Weights of a small transformer language model.
Size: 10 layers, vocabulary 516.
Training: a variant of Adam for these matrices, 6873 steps.
Each number is 128 + 24 x the weight over its row's rms, rounded and kept within 0 to 255. Layers, rows and columns count from 0. Numbers have three digits each. The size before them is the row's rms in percent of the matrix's.

# layer 4 attention output (transposed), 96x96, rms 0.13, rows 42-82, columns 0-95
124:115136133125080117141098116121158133121147164139052133106142149169155108086126149162156116139139115144135110133110137171098110114137122106072114162139140150117158086097097136111100104118164127146127133111132186115128150100128160119124126126134176139128136092133131153154119137147071123150
106:130117146100112152135125099110153189142155182115103131118118128132130143106144108092119123117142169157098117135085112113148146085114091106093129133185119129126156101134123146127099110130152103131161154128125115170132117166104116133120150128119120102105133118113184099078095114177114147094
106:112157104171085093136085165142120099103164133106146101102125147152144070121171161140109111103106144173096111145149122116113154123097138134154119110138153109131119131069079154106127134167112150111124141085161161149104127132118153123114112138144114162130141113136144124123085140128110096120
105:110115164107187156102134113102112137110144131148172148156101119149136154130127154117123122109128146160177150124156100122151110133151106130130174166104114082090141112134109083139134176119166147148119117146126112135127124127106093110170101124078139125128106158096165131150141071148130133131
110:146159100110150150144128112145164155146072150116145156126104169132143129138125114077157146124179120158115130125155121098119153131135121175145138106128144119082122128077140104133131142102121106114162132119128174083119134099127142141163134103111112103136122179137199131126141123158134109087
100:132126103083137136161149125108175136136098103117113135100147116173170131167073125150112123142141096113107126134129091159106146112101163133148089144127158128149121104148165091120124095130154119111090125127127125144113132127150126116136080140100095179127173181134159086128149136120120127094
083:131125085115151151125172116131152106105096163093138116136119151076147128150155117137135149126152156150113133139080124095138138160143097143129113123166138111131141150129173115132149137078100127063167131168143083117129166118125112135165129127132120094125122130138174100110122098091150116168
108:108123124136112119139093120099128105081155113124128110138132111168153104126135159113119110150094124154102145127116118141134130083132077128142085143080107166130120107123102132163091111133141088104114140113106153169148095141094157108128175106134159144141128099146127149128119181160144149063
105:138102120087184161123107129107127134127101185151120165142123093104113151107130176104156119099101123124157105099137104129157133100175110127126137130134083127134109137132142110149138144142145110135130149150116122139122124077121120165156130139125125067146116118142175090128111111158130099063
100:106152147124142139125128123125184098124134113138121118117099094108145137156176103173123126132161136120161141151112121079122124136122145130146154150106162102118121131150105068105144157138172111094122155127122158092133098106095127113183113110148120167094136163152090111110162087120133112160
114:121136145094142131113090124162145116186114115134130134118121109106153091101123144178112172106070130145132135085160077153091148130113128108112114104109141139144163144139156123144112121121127116108115111115175095106124160138118122129109078133176109147169112130098105122149141130092131141076
113:131102085174096093134111135119084081101164124127134070131148120110135150128107146146122099162091138127116082144114138119141131151145115124151112122115090122170114126087102181154151128121145126140123116144131120122079110131136141093144102159106171145098129137131082137127115152119166097165
115:118104087112112130139125129127101111145116108141085154107128131144137122102108124157107096113104146131125146178122106180079146144110121116084110143102135091099139105159104148131144089130116201168126108125147102111123149136151145107080114148096152104130127161100136105134127125124113146192
104:124074154134094130137111144132133119149138126161133133169126110129106184118127084122104131164135142124136092117150121126116157132150125094112104131109108108151123167164096160139141141112114107183096129158117117095126105132163144148060134115103110139079134089121064128119134138162124154126
101:106102141115124097148125107122148174121113143090130141111135151159173107133120116100100108125188154185139113138146100098101096134151148154111122130116107112141075113082119094085132109131142121168150140101141141130100137121111145132107098175117123143139112120168148110144076088104127147110
097:143108130116119106149088086134132165149096126133101102146138095144170137092110163092137095118143086131103124145122125119101131076121100132103101075136110148121108103111170096119126095124144088166156146097101126156130111103129095177141142143144123104142126124178124131132092152136132128089
109:130113162144153096108083113134154115118104152148153132128094160098122139145108129140190134077130144141119105129128097097143118128138121163142125158102118114128099107091157121126143171071104136092129138147135110127086123140171135137164095108138170098138129124135171131150109123076147088117
108:122157116136126139135109168121107090098157143142122167143062138114114128121124136152111145095099099086152136137121147147151132169132101143167116108087095136107106089142143114131110115127121143144113116095103167114128105073175131142141144131088145118159095167109087131133144117111138082093
105:117184099133139141134155119109153136098178110091098130091128149104119086152148115142124121117129156128137141178093090134178141101123129126133137139129141115099148134143135122143136104128097140077166150150153140145137133156093132062148162132100145145117122166097171114086114119130117133162
091:118156122146142121116138120136141121101124089138117151102091181120143090133139091151140141114161136134124148171141109101134117125101171133134131142114158117108121135111112124105135136140040181085154145128135134123157144164106120106094158105129132161124137113116212119105113131105115128154
108:134135132109120146117145059132110122128132124072161150099098068141086169111084128123114128120097142140125154151095128115105161142100120132149145155115124099113134092165112124143124114095148135149126114135142111154129072144141102125176161164152121132174133140131141085140118103114133167137
116:150099099090131157144121128120097136135104137137124148111140118147149140105137190097136116090124105138134116094141116170133122098147128148106145110132088121114117129130132115133133151127185155175119130129123122159093150091185104143122095118094101090153106181124167100147140105162138119078
101:118160125130133152135089115109159152153124142118114120130138117117143133138150135142139109153130134111128140107123106111120103179095119101150132118151154123179094164127087173118135142106117123161149127166132206088180185106133147112148122106141108151098169139120146135136160184120109125132
100:120157121091120165121136133121095108127143092096130144129122072116079171078132140114140105104141101116137155148122123144111143186117111138124118153111120108151130126149151143093161125136142124122124171126130150144092119110178152117145061138203144100130130159144134126162149124126144138142
100:130185151076102119139191133163120113153122105168126157156109098138083160118093155150094115102120134102159130116144175111148159152123117141145141088123152135137150158143128138142125146115128115139128141108148131110116113105112138105171111168157164092111096104105094147122143112127151094107
098:118150109135103133159187163153132089112128118087147139133170127155105140106125091124114116109146139145121167117104158098128166127136117161132130101129127112155133100107153074088126177137139101152112140105123089145105099127119160169099137138125156110121110101099146141163112107124179107165
110:084144145138102115112119111138098084112125090155168149153132171156131143132104110122094109120111129166103166146096146154072108123119151120130075121105125132128107124125147096164149116106096149134063134096127148175150151160112118127122150154109109163139132118111130107101103092160142127139
090:110169162136138115139181145129174144098102138139163141072122145120184127138120123164127173140155139135131135103123153111088179112113150169130161137151099122136107130093109129125151164102124132074141131131126064130111114156132114143099124159157116131115135126134144131125140133087118168111
097:105123151127146102111070119167142149113125127116144132120130170149147079172159130120143149101113119130146093139137119114128119115144093133086108188116136102131100077123137090091142141149124147177191115137131149166106125152094130157083127110114125142114131119174123170135133140129128146138
087:099131123138161144127115183116170151100106130117106133124137099125110129130136140129147096134102089130149138121147142143152110146123099116145116136163111131169113106144108174110168153166114138187141190136076137146132146141120157103184100130149109125122090156119129143139144193128127130101
094:141084099160150136133057147103135182124162165152125111150103133102106148123157132111136088130105109109110111120129096117143116175137163132131114128152145129148130097167158168106131112124116170122104150134094123131121115121162152123146118103146109158095079140146086155111141114167114134099
098:118162130120149111139116163129172163094105146131126133097095127104132117164132119132137085101129161125121133155143128113151134128108121146119123089139142103152118134116133144109203128114105177153139169134074122129123123118116193118146110159128116124127074136098183155124159078119126138142
095:127152160075129096140127106113155133098127162130105140102109120147176137167152157105144121155168151143133095141129088123106140110100137126080096158097089132109113110130097139134153130166138138121134117145153130141103176118147115134105085141120125106139114147187127089119091082133131165144
096:117131127145127109120155117123109128139118118108168165113173124114195141132142105114124136214132127131148164120105153132107121103162179153121140109091122155118120112121105145166122159146124127089114097129168120122149129133158075155151092150153148138144144130166090135132138168102108128119
105:125125117105131101133136176136166162090141159119144138121122147107139116181142113126166101152124140133130102123121103110146127085151101110116122096172095176151082085109142131099154110172143173137112133120119093110100139123098163120146110115084088112124111132170130108138084125145152136118
102:152128082145117165153137187107148146143166146137123114141088116109101185140112139130112091114109105117130127121128147133124110097094149156120106090158101158153120089141166140105130153121138157083108150120097079120147121132170174105151118129131136114105093144144162141106138128149168110124
098:120112123158142100119101180114174121125097134114146116084146179097131102153169131160140100140114181109133107080153117099157122151176144144152136119141137105107107136091128123095158111143160139158104128122097119097107118129108151160150125113107097144109116128103089161137165126100101118127
090:154096122134131139079107123133099125104102113080141112101107175101110124135127137089128142096118162113131107093096108138118144108125159156127152138102148143063120138109179093198131117103174152091121112120127141116108132126136107118116154091104123141148162130163130147140130144144128128173
085:147118118076151110129078142157140126135060144124085118127144136128092085121153158131156121080119105116148083135129120125145122117136097098123082146111116097108128143116182113105122099115090082141134128147116150120078159115116138094129127117111123137145131144116130145116128117080127138187
106:146100119172108158133114115116118111164157140153108115157165138159102152126097180134092148132108116114122103103133155119104122134174138151120119148140117135130130107137120128118125129167170082156104136117126140185118121145094128175092147113156153122114124095124067099140120171128122097080
084:139084095148144151092078160103133127118067124106093103101110125098116132140104131138129118095102112106160127154138149120146128127136142150164124120142103117114135150119091153131163135153123137177136156160043140139154144154069137107139148125130129148142101126114136171110132138130102138107
# layer 4 attention value, 96x96, rms 0.128, rows 43-82, columns 0-95
106:128150130118138144145092106145152092132147136090143158101101127110153099125110122134134112090159113153155111109097118174090080174133093163117074099141148087147133112107110144142108102142123070113119145161162154128149119102111149126107147111109125114117150140103147148100142101083145152108
106:131121093092156106114157128135096118094105110085160128121134129159133099097135118142130106101134154155113130095155180100172101119111173106108127114111138131182105156150118089121114110137112102118078152121097145117099169097093119130083113103151135077133157162136123123114123144104128129125
105:107129174135082130096095135107084154174158144182126133122117107103145155130138151136155163123127136130140156125136105104107084130187062131177083126118174167123093113133117109134152141114146123108153118111118103130145154125108126165122120119108133131125130159095126142110144146114144098110
113:108143139146118162096108122180112114111160089116107163121133126162169111133141119107149139099131129105139137192151136140132138101188114134131144116121139136132057103118102129154094098143141146150126112130099107086161112138135159147095107122161119127103157104134138147172127108146167162106
101:123119058116127138108124126123129166067163155126129157094123151132130130132115157115114105176164138087133161151152093158133118141130122147173119147159146166135173125130134099104130086134146165124142150128115146120117131136143122139096137126150141174099113057153118138138113143163146154138
084:109145182143131135119126114136129153153103121109119110080141129119123134152158129104112140090128119137129161177105123177121142136126149161151141108149108143133143142145125149133073163099133094145041150137107096108135126115141129127114132141098092173106140114137141096163170096108122165151
113:148131098111114096129149109164096115116117109139122185109093132163145159071099090113132132142091105143128089103141097130177128180101103109119103183147127125145082142132120128108102154130132118109148138120128150126109116116095120085101142128143143091127121124148121157083146118108169106118
103:124133105177132148130123093154136140146135118180143150109116094096134115147138135152137118114126125175120169142128108145119095132170086152112099125133069130072119125130099161151111131125174112111137114093093144116119136150143158125125154129141104136157163184135134129120124107120203114126
094:124090138074112140140092156123083120166131124119090117108151161111136114120169148124100124130147137137129141152148106126184131119145103160161118113127163143079162142196134120099122148113145163137110114166130119097175142139145110106089112160134107124146114099129119115114138167128107130084
112:150113126122132111098166129108150185123116127105126127181157155099106169169101101114136101098147133114125137147176101111127093125116150119147100154131079123152140103160127081116107092165141162134124150087108167124124118144101145140149149120114110126168157122170114138114127124150114080126
111:133133107116116085167147118110075122124104110110135123113132130085149148133120160133086118166107102180089132110120179136127174133109167080108158163113128168113142163105154128132113124104152103148101149124120106157122136112084105141138118139110111115099089175104126116118142153106138147148
121:127121164104149152162145143071158169106139210104150125110135113075108148169143088140135132151150122118143152132097124139106103111116159144150165153075142135174095155088148104121165123124144118162124158120117129139117147127122105120161139128140171119114116112120129150120105141136141122130
110:153146121083127142160122128127159143167111140127089110145118126105118122101135147104124143156131114166086072101094130119092128111106130133123093155105091117119136105104152157146199094135160132130133114130156155144134102128123136165157105139169091124126062153120122169148119142105138143140
105:106133089122178128114106129105137130171123074107150139104114144151145111108152101113156111179129156136151101116155144171149098110174133139132127121147106147133127113099132057168128129156112086137124094107139110128138161103124109155054125111136144121105151144099128161129118125140138122146
097:108133093165178135106147106160162129117196117124123167144133148161163132128096099134116073143124141174141111147125152167153108168150121139103120148167095090090127112133115078129114129136131083136145112141171124131138139153135126103132129153145127105131115135120136135117101104125184112129
109:133144144162148124070155124111094123177108081163138133117143147110132134123147146072103103122139123142127135141106133136132168143149123091140155101141121180118123135162083139143124082112126086153123127080132116109098161120102153135146099112103119143120151138166145117123104098143183124090
111:120117169160100126133134125116126137124126133154087116161138099136135131111144118126153109123146102124136173094109100097166151124128108071100139152071139142049117150131143099155125142130120150171108138129076123116112149108133142120135132127158170128169116130144116091116082138160152161151
111:103124156127108121174117164102104115115141149101121163072110119120145096128145103113116143096131114133164138114143075169119129115126126134126125103114171127171133164127127170129081125131109104124098156158083139132112143114116109102115130125094141142094167094149135093119194160125095138111
095:130113160100121143111119169083133114129118122147147165110123103147120113100149098109119161086123161091137089130133091141168142093089147154139165086127165141190112142133113104138118098100087098119112110143093150104110152129141105132139111111129131117097172089164139105152123126139101131111
110:119133110118160153143116134126125128134158167092163098172130102123133132141112100142138117129167096107170142155123091136126115154154112130172087124135114167130148167145175135116092162090098144145121138121144105127105111123106127169162121151123162120097071154097125126075094132115131118094
116:133141107190126125104110117163128190116161140153141138102128100124146127184133140135162119131136135121129191144103145108113091128189105125113123136128100130125095140126131089148162081146155128114152130088114115143139142127164148101112179123153131125135117144094123124139109138105190129134
100:110131129105143133110106104123132131120173088094161139118130115158128128095125147169134127150141144105079173127158139149103100105134148160108171127084129148135119150129168135065119122161131149068146105111150135109181118118139130159127129142141113160111165155165116128132139136096101151165
097:138151144181160168131134115133147139130149083168155142055117142129130144131115131113145114165142144122173143161113128107128092100137141111103141166133096141142101138125161103128156145129166147106122093136130110140148133131135071056103153119127132128124102131091132117133146148101101137087
096:124139159164144109162147143146169140128138137165141144167132153091117125143114178155152102109116173107146100118070107114132124090135132111097131132134129133112122120142163179141143128156164126105119076117082111137121100110105130135108148125100133072165093178127127110122161143130106136108
096:152153143146108150123109146170145119107119136128108142099113134090105117180090126088191122135127140128109125134065121126188166125114106107145140168169138145155160132159140179175121139119117124125099100098137110148095138132146134113110123142149127081139124107092131101120160126114141136118
106:138105107133122122102151154143111137136107132117093141099139123204109129096134122123167170152131153124149115115111093106145146116109101147137110110142141154129138121113102154167165122093136112114139096152136156125078167115075109181126115109146115086143122113126124172110074090118109146111
089:138149122118124098109122141128119142151077135154125088175117108093135109126146112082168110176137175106082111158119135152136163130142145091169176125147147154108201105129139113109133105124132154149113103140111127107142102141135101117118129109112109116125149069144114083128113136124132116115
092:125116124132135163095131127142098134150107113118131153115104131121135113141140073059091153141119118153143120126176147156115133154182129166142147106158119135125147145194072140108136153138094132139124121110159126142146161132108192134141090153121105174150134128145139159116110139122143106143
087:131124103130089133158111124120089138117123090109126177128098117124137140099132151137101115134158170130159215099143141123129094177132158131133154154144169147100150175135156122081135172127144151101144129098107108152153141152137147149128148097124124146138104121134120115152144175105119127148
092:123117113167097131145131111116121096137126097118133165096120118100120126049136163161059177120141091136112132126126167121137124145152147115087073127118134127128142131086147091144127188125154124097145154110140112138149128135133133094135111103142120168103138136117115127155077135126140133113
094:091123097116107125148122139107128107180129119083122158134125114096130127101144131133128165136162182129143139139098122126161115157156155158119122133149157134146181110149155126123128158131124095142109085077119095130123125124163145129120111070104128133142177092108129069139131154096110159115
093:121102115083187156129132142108101181157153118130159077137140114134135119135142097110107108170161155104173105130147120155131140104163117168151132109127099126158132115118128081175143122151121174159138172149136128130121129141143170118090112124130147115129096106116128149136103109135168104104
100:146159147141119101116140122099125135146141132153134082148132131134105146109113116125115094188112129083097137107159121098149161127124117109168160120138105126119109104106145116059114152090105174120120155155126174140151120144143100166116111133133135087083100154135131117125105115148120062141
102:116111054119102117146114130151116118123118108107146114135138143124139112097135108113111113100149121148166133127125135137151154142134112169139125130169141108123205147125138083124091139119119126137095182116130078169143162126158189167134101077145145121128105108126126107155136131116163138127
098:140138131186087079158119124154135120132116150101157154153130150102111146080123119146133127132142111139101143117097128112177154133114108142095088150138169125121167137087193072175138133113144121141132125120111114139126105135156149086102149097154143145152134100113125092130113137118105149106
099:107117073138101128114135109095140102172107116136125152086142106095137145152133185131137138097124120134102183127129161122141132162161148123152138122137151148118159130152121153064074131132160111130112107089141119110142146132177150177158093108123132140124156126104117123148142137113156115165
088:129135137162124114108129140154143129163115149096149099104137135176159118152135107084140164102128076105123114136162148094124121153171103109118111110135128111118119150124128109109129094107133091156090154099134135105125111125170105117184114100115173146097151128102128185120070124142112110150
084:114071112150120150121131124138144144139139130129129108073139140157144126182147118121110120092158138119161134144135120133116085134125164161117149119124139124120083149188097142198110131137136135137102125124116132099115141152144151093193108130130109169178133111150137123137153143172133146160
109:143121132147099139112148113124103148097098118141119154115115143094119132173097134103150098113092084140119145108146165149135113148125119108128076139135104117104116139104132152118136107147131154078211126124149176115107142143083166121096145146132141083137099172138126148126109111144175139139
082:117123128140104131144119119089079135163124151082126134172134076148159141135146108145106145102129096134159190125154124111159100184134147113114129135126151133083157156134135165096106161097152119121173107120125144104121126143149134142165138091096121137135167116113121124117108174109141158155
# layer 4 attention query, 96x96, rms 0.107, rows 64-95, columns 0-95
097:142133148149115133131145163126143149114130167134127106108129151109152131131155146171123139150117096161123114117138129086177151125107092155135138139169091093138081086173111178148151132094149107172106145124136123181141116099161118127102101139147090078113132107139105137092123107102128126133
105:142165114071182112113094131133134147135132075095139105122132112128126148137126085133131116148115105143134141172148112158108081131145130132134143132126084148119124130102117090103079077100103130132116171158133110095130125140167113133106159132140119119086164119133146088141137137110073145098
095:118090183178081152161153130135143126110123160131145144138111157101124106123136153129133171100129143158130083096124154128166136143103091147148123145141131093142130122127136156139144160110146139132152104112109155163129133109084136118155137182148117112177125123098100169095129129174149141157
072:139112134116149133156132126126141128160085129123149149168108091112135178075103139146161150143118136132145150123119155102155113106116123166122178139145111126153118122103126196083116165079131126104105119166125154150108098120153158142186111142176106138140144125154115116138148109124124102148
095:127128125185138144167142105118140115112140134105112120138123147113128107143157167120135101127103141134129137085140125119181187132107094156134147155156173127127119101146071169155159145091104131157157132118145117185104117099151154151142081159117115133135130135138090127101119112085142146123
094:089122131127136097137099134120110107119122133146136130143149124112131104120084187188129082149105151103126165069126127117120167111141161132169128174154108115108090139143136149153151153115107142161138163151082098122119119144070104096122104141126157130119126128132152133086116133107159132131
153:122098134168136146161158111111159137127140119119102123147110159112140127138170149113115118126130129151141131095165131113158170122083090173114151133149145093146127108130107171117156150081110123145151139117127125199136113088128161111154090161131114109138138148128075114087133103101149164139
102:123127126145125110141135129141111142144144115106109113137150139139179144102125132166133115167157124149139147118098138149077202105099154114077117105150137162116105114145111161115162120115119094129153123123166198158155109115107152139127100146104114090168168161141108124098106126108141135143
092:105150159121119108107161132161079156136158099099174123163117139114116153165114189112116087119124103151133126088139135177103194135144110129116108096131105093096121098144138136141113156170122129140092113151164108143111119142135124135129122142143138172095129110116136138156145147153145119164
093:128166104139121100145122118123112115067126124126134109130148125142121091133133105147236131125110167153134131115117143143163128114130117126143099142148132158118145132149112133172126096139111137111136096118162132125142078122128118166095141131079115141131166132073117125170083133125127151099
095:097137153113175109146130133123138183171143095114146155127144129122121136102148104052134143126138122080129174145125125162128122136131108114150122088099147099168130129126145133137133155121118132164096137119071114136190121145176131141163125119125162151146132133132129116146087121123154106169
093:134156128129138135113128151114138076079121112080121159098153117151119150163156150113158129132113084155094176142106158120153154080101128171116126069122123147134140133107160120146101105138099127109140142133132146113145099143152148126188138126110140143085140153134119134103115127146169165154
105:116104144121115136102127142127129108117127115042154130136156105105141138095131159140118119135102152167152144139151115141113140114126127147107088165123129107124140129151121134167134129151084142134119100098126083138125107107095127122089138119106138122122039156076117097126125082120160163127
084:091130083129110145134135112124090112080150144152131104128137145114116155112150110204132135141142104105146137134114143085148144098179099098137106128098146125127150125124082116118115121138133105108149120116108099135136132119119131122115125111146114147144145122078111146189163089113126137047
095:126100090089152119126090158131091088104131163120117080144143149106130161113116138114149093120146123089149166125125110148098157084108152111128118134125134099155120112128095140155125104169117096097155113115121123146120146095069114104148141135145132176117155101144125109115114116077139094091
100:146133131121107088128149127118126151143165101123103128132158137120159123133119105138164095168122078154124103140082136175102128152120181150112148146109141179146111122139136153129156104118061136117148098104159123108136107143161126135095152142130169105120144151124135091133081162149129145090
129:114123148181127119152154129139137132121109153126115122107126163146126081148200178137143168112132138129169113111159129137138143106101083137145155106160152127136137118192109151116181152124126142145149115091099133179129139121092166121127102149122084148126107110162116130115104104122124128124
087:136118102149117133133152132104125128149118150115111116150125130120158161093137153167147145115116124131155108075108131123142137145110119178128162121150087104091112093153079162156113146068121100144131116130106122158098085086124174126150089137149091111112146127144093157105113088115115096121
084:137129175132115142141123159120128131112110113131124121078096111128156096117107072117140175111126098151118091152127133152105054131136113128135159132100099120119160155112116117080138126101162114088128112155155166097142143140131137142138179144140080131149143152115115125114136167178146133146
090:104100125181105129135136153124104139128121148105092141114137151123138141115118143129116122107139116135185136070129141096146129127095131155123154121149115090099117093167105183121151164108130105140149094118142116159109123088131155105179077167148080128142140151138090133104111129104114133093
059:118124129099182112121125113129133104115111132137152133109099143134140182145134135129178129156108128134122162177125154122121121109144149112140154109068130126141115144150109095118145109117119187108152124145127119104173100131123109179072162138071135150135130126107147118115082112128136143185
079:124118144168146139144139149172145167106133123076134142094107132128144110101148131128136197123142132168178143100126149113145129121119105129128150112134107122131116116133134143123117170088129136116161106122104156151145134103151174136159124185112061124148117120105121148076099137155155140159
045:110185080099152163113104107124149135152155113147108122084146115138136106121162128080158149147115117128082104166109088126105089139115155126112124114088144131130093166139082086112134099080123132124122158137161163117142138134133145120105150111131105122155115090175146126105127157111131122129
087:134099134121128105094122123125120099124098132111136152182151108130125177108113089156087138117167110129166133126109129136128136109110132122133080131175100136120184119098159141132114163150145109130127129163077117144145113132121132167149142111135171109174169190118119145124110093152095115129
097:112130158098147118149097111089137137142116110119116139125104136166082152163118086129093120091174118128140111109187136167110085104151151153138090125159084124083161117119148123156150104102139108111140166125144105131106130165072110131124125145138127120101108103102130157109148117131133094132
103:152132139152170103128121115178079098112083139115157061110136099174134179140097143152168134122143122139144153090108144103135123123095122128137122126139130092143140162172130136153144175113164156097136098148154124150143093118098162145116107127124137131121138117103133086136092122134126148125
096:116144086113096130131152115157156176140147132109122149151112141118112152161123137151083156156115115189125134141124152104112138094115146118121111051074118090125147101135110119107122121094148138123138120135108118158137128103107133084125128139179129113168093148105099142087099116159149131133
092:119095121150099100094147146169115106114134117111096149098122111129137122090109113090105134112129147128135152150142145113158136115133176110156128147134159140158106136139134140117099124123119090147151099105149203168163142158114096164108104106121144116187169171115136128137112123098125079124
102:153154121152143112098146141131135127124141120101136201142106136096102174116158162148134125126109132115145107091107119138158168148179107109143132132129081086125123104157155119198120090126091135118163116097097120143125127130126137136124125121167089095111150140153140129166120145110155161143
095:145138148163090135159139116167102150098123179123100131152106158097128134111153123107152147133162155129072124183168118159112173091142117087092107136158124149091123139105162144089123127124131155109126111107169084138133108152148114109100133150102128126140114104115138145096099115119146130107
086:170134091093133133113132120110118127140086126115122158162125154132143151151135093097102138114165136082148098136128125142102143120137138087120140120105097151121142107125155100159106082088109123099087109142098085170093136103125158112169116143141123134126131125175154088102081101114108121161
090:119126127112089125102096130102158126123096128124120138106091147119118078143108158062139088134146116118111158119182150110143120156199113133113164122116170118114137145139135128147125146160152136151133097142143110134126164107136157151146117157138125148149138127178136131181135175124087155118
# layer 4 attention key, 96x96, rms 0.115, rows 64-95, columns 0-95
093:133138116081113092116103108132129149085106131144142148100134080159120135108074123121123127132132077140097111112105129122098096143142157084117103133110099128125155156091150085151088110157114122105107151188137130080080100146103105135109170144126133132103161140099133125144119130127139103123
092:093127132170142103130113148154104078124103121133127145150180094156075123110080145099121092110147142130110123103096129140073126148140132109136112139088121118122157142126122141152106158172120138086130134127148115102116171155106136134144155115149145116135078150148176152144133168160147111114
076:182095147104118144149163082141138205119150147146115126157106155159177111125172093111140130160133130108143130139154132123130105119099117093127142108134140165153101118111145104147138119127134119136133134135120119135102114074125124125114117114064108122112150113120064115143103104092099148134
113:144148144075104142127130102101174171103146107174085109119106155101196137131116119145145115130152123163133155134128113115143140132111119134103131115137135159107108120137125098140095076120120094142135149131179130135143097078139113144126147154132087134156157114098092131102140127117129171172
048:186073125155110105146129142127139165135146144114134098111110135072173134142133112166126133160126075144129136161163127089124122102127109151091121084133130150152127134137104124103126157105114135127106120178126143120139110154165130120148135115147098142123154155150065090084154132136136156137
100:162126149153112133117176120133179181152146128133170112131098129104131116152172123165167140156115106141153116149142137138178140136123117157113149113154140172124101086094106137127171119100129101151110135124116158170134101089151130127137105127129117145110150113098082161131127089099114157144
055:138076118156101092145134078118176159102128117155109121107083152074146180103135115126130128139139105163133128136133127114124135101133120115094112105127095163146107107135146104130124131104134117116132116153142151162135105105155123114137134143134095104148152114109032104090110112111140136140
069:139145088143077129108100120100118116109138130127153141112117092105105133117074126126113172109130118112110151149122165127169091147163140134112076142111114143142134211134167134139106124187144144118132107164134155137136124172128142124134158108101116137165142129113152149118149154141102139164
081:158113126146117105154130147117106145154141095080155127111188115146155105131163125163109127100123082096113127162143115090128097140124118159121142125170112159171149152111145146132102109115126183129104110125135125156136144126118162117114145087130089116104111164126154151107084112105086145091
082:149069152125123135158149161160108133124123139107158151146132113118171171182097127116094147143114140158129133114125155128172104133114118109170134104114167099138139148144091093109135190124131138163143132153102129120144171087122141122141139134117105102122121140168144146103172108171115138149
092:124071124172130168128131143138146133129157101168153096148121187132137174142118098138119103121133142153116108143124113126110149118145142176119101146154125170112134137128115125106100103107171076143138107103162159149089116168065135130113139155131106120145127122139106124078125124150137089118
085:130101134119136103170115103166122120141158118138097129131116094139157127127100138124099155112114106149101146128095103129128102140165144111116122142118134083111109142141085100096134128145142143053121132165194110121100148132130134088076147111149055113156130109153140143142143134127107122097
095:161124083152130095153128083124104140122159141117152170161118117130113125147147096128153117132118103158124117124099127140125083169127113112161143120122117172150126077146108110137136136138115156101117142121077121100143173160110107148167143076140158141100156133124161168094149116118085099129
077:132086154091135148123088151123138121160118141129105122136153140155099127146130080117106114069132158151174117124105135163134096147140149133126116077162114104133122169152085108126137148125123147140101150142089138106167155120188142126157123113174150113146127157163167106125115137128152098142
086:158102132114118122123141137130154171181140117132127133161142138127109103118160118154115134146075106179138078128111114144166109125143106140081097149133135138155092109125122143152167158134106146178112126117105107157145102103105129124131097110128105124150139149083128115086088127118142142196
090:116132120138100125095129159142141105114148176116117124150126088128130151114099105086106171115110104113084149168192125145122116115138113121084157132115107122116152167137136119101105159103173147136126118159114152134104144108116101095145112141085114110069147119097121120106173120108094157134
109:148108140128174154124144130141177157135136113151127124121117179123170136152172114141137130148115123142114095133167124093112141104098109118118155073134104127145119063091107130114158117096112109150134136095136120160133089076157117112117101167105113103097151130111087119118099101105127146146
091:152127150109150136127116106153182114086120091148107133131138092119154154139098132110124112158134116205103151125172096120123124072138105161092138115112119101110109128102149074119085111147123155147127156104163098110135098122154097097098147129128129113115172123122113110137126155127140148148
093:105160172090123120139166088140108112086111132100072143138136142155109131105130151085153105135165168107137150109117118163112121117109127090173130155101127108155116146110199116127108124158119131124124131141101125127100156118100103132085148128108167103136132109128122123145113156144070140129
056:183154131090071118111127125113186164082125122121101149111096146106158116129135108137154159139127088172121112186140124129142108117159123135100103109123114129128103143125167119124135115119151136148110122138121178142165080119141121138121124141115132105125190133169081109114125119123131158145
125:087133147136147125124116164145115097152151130154194115152129095143079141121092121105133103122112132133118153145091116171116109144128151131173113165156141119144132181117113128144117148146113119109120119160146097094119174175106125131135146118152136161139077087133188133150144148149138138114
069:154137138082111124128125069140155168097123106114109120137096177139151162122115153128150146155147126150100149189137119110100102114124097103124135123131169140137136155123168088101107114147167133088147123128138130101113110134102120132101172137119174136171186133154102138139148141122118153146
209:077142120136129126126089136128104075143101135110152128136142090134059133101079145114107131126133140107116125126101118158134140136154162114146088170128119123107160151130154126139105151157144132095095126159121117101107154202107122128134152115151145144141093127127171116152140162167139095116
126:130123152138103131110100138101092101141122135147141137130147083132085063106098131079143130094127157101127123103091150150138109151145127126156119150106129135112124136149166107142118097145146147108109120097145107100137153169077156145100121109153105132119121111155201153134128145155116076123
096:123128148182096126140153102151145096108130086129136090151136121118127125087174158105181119132130161131138147120114141121149133123112093136132148141087138113129086105109116145141132113129098137152151131082089130163160116078159150121111129126095143088097174150149086110097110116085109126124
091:121114156097129122156130134119141145132141113086168158156061149102173124142158148121131131122065118151137169119129146164132091166114099130138124119117126136125145130083125136152121098130098148129077104085123051142122142086133129132136129151142104133156118121145125186124141141134131145123
090:136134127102117146120061129134110114139131117128115154106167086121076124099125129097115129111157150108124143156102113170074100167145172079133109165141109144148136172112154104148101139151112110086135106131121124100117137151138115150121163092130140115149132133139175131146132161097117121084
085:147130064134121139074126126096142138145152119150119119121133152120135092153106095162112170170149143157114134125103168155183117122132120144114100122078131137159154078102118130164138107123156092160156156129127128089113107122136136160145111144098113107127112126146139106126186107160153138134
091:134137109109135136173137131154162130175112159087110110132167084129135112153124056144134144144081144139121151111143131109080101113098106156114152119128161126150145150142148122118143131067128170132171081120167131125128145166150128125118163086140140110121117146120115163113149120124149120113
089:104107102114148121110121101131079132117070097129167145090123122166112142117103132149129133138099153109133134128113135082094104154114133106096165131106149132178130128155109154145096123174119122130110171179092174088119177135126136137090114128130145140141139133144158086116134123099095130129
081:144114143126117179122132100121137092123111123167121142104130143104096139066147132080139133170115156156086135113145115123130117123128084146099124142134188170122117154165159149141127135114102183145154125111129103157111128140116102103086152152112110137145130108108120108120122120104187141086
084:164103120130129178126134147116149116104152144133127125104127176141131171143149133174115145115089112116138117099096119130132144088091112134134113121173111111143160116117118151122152135074140139138094174103127167118117086104119137097149124171089068078110128133119089129162114118155123130120